Weights of a small transformer language model.
Size: 12 layers, 6 heads of 32.
Each number is 128 + 32 x the weight over the matrix's rms, rounded and kept within 0 to 255. Layers, rows and columns count from 0. Numbers have three digits each.

# layer 9 MLP up, 768x192, rms 0.114, rows 471-536, columns 48-95
154116135190118153087028163106121133160150149141145066119138117118097157101130137149164139139107139146113136139115125082101032149118195151099094
100116137123068139116122134147165153098126120149079136092142177093140123163171126094169207160134094130132136155119122165150154154129166125160107
074144177105173134144103121059095108153155178149126184083141113139147116095151116184183134054104202064156151105166144136105154136179129112137135
147126151113090137068106135170120157126157196120128135068141169176177100160138135054090100132134135122131113095148167122086104161175112176152070
142156138189124136108127121130143133110125164146167114118055164116142090146185138069115154139129177122160188142115149148106121111153177143175101
168133080101079151109125126092135128107093117136111079152107203074152131114146182095134103162126148143150117090157123118141094121158182128168114
069142103117151096083126131134094084128107145116190120137134172138139152112082133181135117168143146144144105129059117160101150148110129136151102
084190105144150143112130134133137125157187167093129137047117126062139142124120174184150176149080122124078102142100116153020129060118103113110150
107139128136094165134138104107175100109153156166130121154136101100130131155168108082198115150124161079142188134077151145106149106119168168158128
152144142136162150144099176092122085138117180099111176088097195085164116157164123134143232117103112165109119164038153149100116085129103161115180
135139126151075121065134124137104102169111101124105148049135201134129127153152108080132179097081065093105173144048161136064088120129145111119143
125171141120141138096113124155113113150118149117185165143121175174130119188181179154137123068123064167100172131092118126099154074104086238078109
092160145135159126102142132128174115127084108128154133095121082156143145084189149133122095134069124129109167117135094079082114104107084125135139
112110130142106113119131091135143124085143167205114118142137118125105183168112081166167170127148148128088107110138094108124149146154150115098137
142145103067087074122116136150203109081099079125094148123036186142123080119122107129152137074054109131108216104082157099092142154135123130135040
143134113125132125154100128172135167130144113123132087150123130173146100165143182103154124141129158084077135069118128125115131124146176179140057
131075121142170079078057137050143142134138119117144118099163174127149116075158137140173092121155150149090129091089171114099142087171153149162167
125118150161105125084138117145158146133145139149130155103139113085150093107119145130123149139107120103109087123127118057122095119136114137123147
132111169112099122114142121133109153150150095150152167143055119084184115141144139124139106144133125067159116098173159092104116097116124165150111
093092162171199108113173115171150132140115161151171128102148146131180093095171143093092147085145140161071109082122141135163131108161111145215118
138139120163081157117082151098163080095128177137115111094158127107098130155128144161154163142122176115132170066115140151089149061109158124114154
157177166097108117086108125138205129071106158129163139144117122126128133109164185159117113078114130140098108145145104116086169186155058157119137
131100138134110162046104109165198184131140125128179157115147163091141164105129103138134146121135158161142133092074137103092118112098199152131113
100156130159079169120141151107137061133136144148117141129097146129133138157189133147158099142153146094146160171127134110120129133135159145129134
139090123140123094126064137114182169119115158129048112076148144141148140130178145082193125140123149132164137124141141117131145123105142146165100
111127151202143158113107145115177096110168158109132130083125151116134148143156084138122123121144153160112142117063110130081147163123109121135086
162183211145066138089122151068150099119116130109100150118113140043159124164182114065175177139104084180081148083100122089082134152118092134138107
128196179089078107153114101084189127104126158125139124040078094132135166072117148087153152139164126140088102108115138134146150139151154119146051
080121130113079148132042121137123118077127140164154126095118174106137066143162117115137101128104160132116114129143129134120122113153181135156123
092175195172154103119124165113155087070148161154100111105124128087117076102176140024158125103103147097105137099091099078143151128217160154105127
128127113102121174109118104094115138104113100141130115111131136107174114122190115092198126143190130128138111149147162121072116111091130116168156
109111135131059174093038130148116109088125170156112086161063141102122103120129118098139150099166101182076107131132115098170123089117118135162125
135102122120114130124131115161157120123109165162112192073095138066172127090127162137113145113115097073140119092101140115136076124127068110206131
088133153164139120083059111132179025150157150135142102149154141138133098163178191133158158113055075163068126098123111116092163089061126115138083
139186136147079129130121194136150103112091121087149117106105168099150117118160203103131134101097139149116152156123147104099116121115101105157076
118125140113119037105080121153181149097087081136192165099109166167143095172117093158132211059074157140078158131102131141071080049111123145159123
084187123142065125138111107111152109122132168114140192117125128170117166126130130135157120131061100171164168124104095102146123145138144129124079
119123153113094129117111204097155126106150108165109094146108149111121151124189199124124123114127130173117089134147107093144134096135213159183069
087116113076155124098136138057148109165132147095135134146158147135114088094118099168103136093080124095096176119084102183088152098134140160116142
153100214117122077053154142075156144126116119130154140118093203075142111085135171118157128104126083129079166095092141144106126112189125147122157
100137184151190136164112125119127080122196105125071214129104108049198113194119118128166069157226140149143156134140125061091168154122132104133150
136133110147151089124146164095154097091116158123076156112133216140146121134200094063150125139120107178147149127136158141104163099092126089150073
103169168151151180115100118116149136121138128137154135169095129156171172164151140064091142130124131148065166125060165154158078068073061155139163
116146094122115120162108195149113073139184190145195140147108109097134147139177117161085092122157144165111145070126123077157124065155162123125144
108113143206067131126167138161150143145153137147128133097179149180155155166155119131155081069117164154127149148182127143117081104123119156155115
108096104097076094075140180131118095112115136122129131086127103114176129101175162087104114151135115101131193130159196141059174119116099126121173
111207126138141119090145128058123111159131097131074053122148110143171089140119150129115179112193163091168151144118137124117149121177125178128112
150114117130142096117097116137114112162139145160115122107099167164180076177171167119189086138136078143130190135175143063133148098141122146158131
039157133120151110138112151085146100148172122126134100113124183102147088148115183152065067118119186232115106063124143123108123091186149168185143
138161098112092130144137135149159151109145126095121122125044141104130130135162114117093157138091104152128110109077112114093124124128098168098086
161103144080159124128147138093108095076095102191151138094062130101188106114177125134125107068098205218104131086070188144133156114146113152147072
143143105175106135114076129150133131174071151120144163106158128173115082121176125136155193157107146105141120079140108122142106122122075158133117
052165178103129126106098119086114132114207117079102086066109191119161118164147185130098159193090139180068122041142156152111171145128177124120037
103154098139082156122075105172099136149122171088118166136161157126125162170161117185200123109118088120125159101126133149138096084155107151133122
129157136185117142062049149072148128136113163145126079134087176106108094160127103042174150115049139129168133117069104121098134128103208121104161
152143099165117138122115175093112143096129163153128085127074195051158185116120140114123119159106156146146064100111162109125136077208127154178087
155113156229049171140059172053110113098188103184090122125129136137177147088115156130141119138098205166099149068105173085143134136123151131172139
115081127143149131103100160160122110145119083086151140155138138151126102150122149168101138112123137150073094079074115103103130139100149166106128
139166171113099195151119149097125109187140094139106143194141138059133132122143132124185167103140093093121120059118113143121134092106127177135118
088095128129065169148090103163131100103099111141123182121124085136136134172095196111152115126038146142124165145117120133068097102114097115149099
098195124206093100165130191132165115093138151130155160122112129092092149167107152146132182123150144178129135085130087147108109061147139142093103
152126142120074142157118118109080121159157125126148138134080077101128113133125115128075165118089164156081148116145123111136122104110152122086144
077131126202111110083169094135194122070107099122160112133124174154157104143148122116161105103180109126122175121159128084143204088102150128130064
121134124087164180076118147112085131185109150131061124074175131145201065197146230124153128185115106126138101053161190118084122167111119098126095
096111192180082116089077112093160131100087106164159109123133151147142101208194174118101156122152129102116172083067199150091124129111102096148136
040104140179121168163121144073152095106155149195121157097093092176119122117156173108202166189186163094110209133055154116109087193128126139153075
# layer 9 MLP down (transposed), 768x192, rms 0.108, rows 471-536, columns 48-95
112133160089107098115148095128156167120128072117136151011181071033185061178129184173074123120107107115142175110122160169139190121161141146055084
113097127114104087150211183135141147131126092119103150153093124137140124048122194100171166076081140143183109074158158084155153165076115130129091
141140142108111167103158093042149112106154105118137171112163083142128102162095106093079103151089142068161128159132154168083122130058127115119142
131125147098158142116153126130106104138111104137140136156124079096108117136138105181100146091168106135185099131168158099139129110077108199124095
139148100084169146120118140110134144145141129103169075131175100155087123129174110161125112094161101142108157117152105152075141103119080170180138
085089155118164091104085129138161187170101163139159123110122135207118145145104153109139187131185145089107107153160057126173085144079104103163173
125088102110081097114100142132150170154110184129124101115122116094111169120056083102084129162184173103076109158155142134027094120128131109175109
086144089142147116084157132142087194147147125083149152118073128151206139150108129137164116115156128137111112130132164138167089116135143051167091
149118149137142101116153152110145102155109157162145125147124099132221111125081131143149116143080141145147137112145220088144109051158092141229113
114161172134116139128115151137100174190140091069173103116129157054222106130143136148100084126132120164087100104127165117114078122127085105109085
122112110122139116127161085074104158061136106134120118110168114119036117158152134107107162168100142129135111108175021161147063081158134219121191
110113153120094167076120095135102159100166117173104117151149137141028114114104172150170131162116064153077124197147131067137096137098126075095139
125132149140115175097104191156072123130150109145143140098123180134148094116114128115157141147045104090149128095160157123150147142134115127118135
148119036129147080146134077165107104106140087080074107206084113143000163089076162171117112093083133081149136100102013104094141156121105108094092
157120115096127147161131112145155204167109076169108134107178136157150101089124109115095131136014159115131125111125133115082172161173124077116086
086149128166123119137148137168138107145137133114130115097114130083079143098087145115088173133127094115157130121115129115145137097081111101099145
115131069139188118097151155135163166110192162131136082087173108132143149100108072170142134099071052153086144111095064130119076045159103060096181
082097136135122129068164094103097171152128106109112098119072156159154088100090144079134151083124105159142104120094113151094094137093136124168136
095195099109091166108158133160106086083084162128113192095132082109125112158117135111081128179111079147160090188117082113124100140088112127155101
133168100120136185142116155115183077116142082140172132087146110105185156158098122177117079118142168147136123195156120147056154207109145169197197
115097163174139137101096084144142163164171141132140119086133182087000113117164149126126150128127120156126124147106000136134115146133118124154123
163113111133135099168099105200087114180129147115113150102209111122119127112109136170106149130106124134204146129175130093185158090152140138176105
157113090085113147108181112130194105121121134126109126078143094104107080128129121144113168061166118118136139093147172124068137192114141154125084
119081173141106122111167137090133141130148112126132112094091095125117114144116151123170184076156109113123095112115143117114138112088128098098114
157152171080051136126124151146162120117109160163101167050146160139130110167149195073146119171152109161180157112084137089057160164088154156112127
049105127093136164128131126165114146149146210212163116135107118118175093144105050123175083130121136124174093089152098114135136159112084118144150
154165157153084100118156048067119100153132116082123132167070068059173189093154079139176165128121168175126111091152163051099155082108091157128157
133097069109154094122146068177147134122141092064093089144172175156006145145162135109136173101153117122140132137122067104109130124124089158158115
124148130127174145139129131127138137136128160133086141077122104146122094105084079111127115121046123062080117068170135156148126069118146131143166
108149110124106141168111157106178166099186149181151140078162132192120170096133074146123105137134116120111145147133145129138137079167189081125133
120087096106106111134105141056148071136130139144145164096123193149143146086094103044160157114140125116130109136165115121122106116103085118127147
152135135160173165113131124184169147136157085150128108166094143125203127192090175163145158065144111107064103119123200100098187105103129196169091
134139120176145132208192175082165081086100163164157077115162133133132126129099162087158169114119138180117119122140099073153144101152142172188143
109091130178120119157121195138137137136129130150166168176122107111150157160112138135115133165100163143174188068138123101121085118095076175156144
174129097116127149161156099145086124095100112159095166104199140156095139159135099128171144129117107144107139142166192104121143112123099083167134
120102111090101073153080099159189122140138203199117123116156138206163148148133110169100068124091106162132091093151136100123097129152060117128140
107158166102117098111120117094144091110108137120117106151104146147135119169133156059144138118142106134164149168161111172120168172111114111139138
117126097121168152074150146116121168139109094145126110173144096157139087073123142099106123152155147161132077163119134148113116169109105104163147
120132125138132196133117187119126093128139129141069157170202159126053103118116152165121140078089118214132164110206060141092109185101076093125084
060132114146142169071164175122118093119132149149136124142097133110114160103122122137131131191072107150045111080139100130124071183104078070087137
133145150089054097062092144123124081014106147098167101112090068129144137084120105096152163122122074186133082088190160122080120116120024070154166
075103020181198111088127090091094155111086196172104114161145124098096139110131120121116138095116098222189083193108125124153112107114159097131131
129098172122108144147129109137099114170095111108103082152075113128107221099117110045211130171131145161137145150127112133135117113094095111070067
107125194167137147119129113083165116101140129123110148123127162124131140161152136144243145114158065121148141139112141156097169122133076151131064
109117077049162090139115118160096060159133165144148185127201138097090170163117111136111116108196075090130124049117105090122155155112113118109097
136119135149163166100120135181104188083152054129085163211080146095162108144112094133113149145138148147112138088115113097139168138101107142135171
124097214141159147152132162118135117124192156147156130071130127128146081118134143111102100079136075131098087086134143152118115119148115123098183
122100136125111153061130092135129171121103160094162118113149149145127067140161126107105108120198107133086140065141071182090173133117131118161095
168095082134122154096165052137178124133109187129062114123152124167066203134111168085099133134158112175180112130064113152208139129088100131115143
160110106140142142136144107102110130125105137099111155078181149099126200077148167090111106128156099080128149111078184100132109113144132146178170
082097110130125106199128181116112173128146078121105140094152170126225140142158113179064152123133133154075146108157148133081112128082126105158101
111048122167161132155111184137081118152133116051121124153138138168164119110148161194132186146064172074190117084214184144085110159082087110128088
120111104092102129146070094139104082161123128128175149109057182084203112101126162117177130057142103165077091086112126077084167076157128076191132
094131126060149146070108166089095117139093123114144132115117122146035170100141123141092162117130162146167118105112011115151092128129136131127154
112185103098138063157146122119105135079122128164173141121198116123004181092167067186105175144154118128082102182119003113199189161154125099066102
084116142108146105108106102159121094137089168145169127110042117150073113129129142085176118065127171142115136090081095085096160157093125142090164
104129153111146066102158125164151110132184116082162142085056162144225116181072113125100142137148109125132109081109118147116145144164093141090199
109169138137104149097075074130087116142171207115097131095136091125013139088115143152096106142135148155149089112126000116150120160157118069063140
156177087179134063133096124134144115123090151167169137097162145174094134154066117105153079133081076122126121113183078084144121100107131098111130
105134145158105154134190158108048104109158148127126132080124099169155097141063128169124152142104142104142070147137141105090173147070109113138078
155092129145113155103114176182123156151149134169097123085186099116053140136113020135128131122105124129151114102155066148151102148111075142074108
115175178116130114122120152160139142111106149125103114068155116152053158095120150134145095118147145156149148141128092160133112152169143132134146
160068206113150134122146131150138083105155132160155186072173168132118154131070109115136172078166166136138107129098152103098094128142163152063136
148112122165148101157188142118117143086125164147138127182114142112214185129145148095133160125144114124102127116164148104100146136102090092123180
138098128104173096122096038087162188093119111144137115152124133165000091151137151147148107152123098124101102117099037131142122178165123133147157
064125098139125066160146138116163063167141116127144102127121067158103143159127051088159095159139069083071149108091098072126159092108100119121112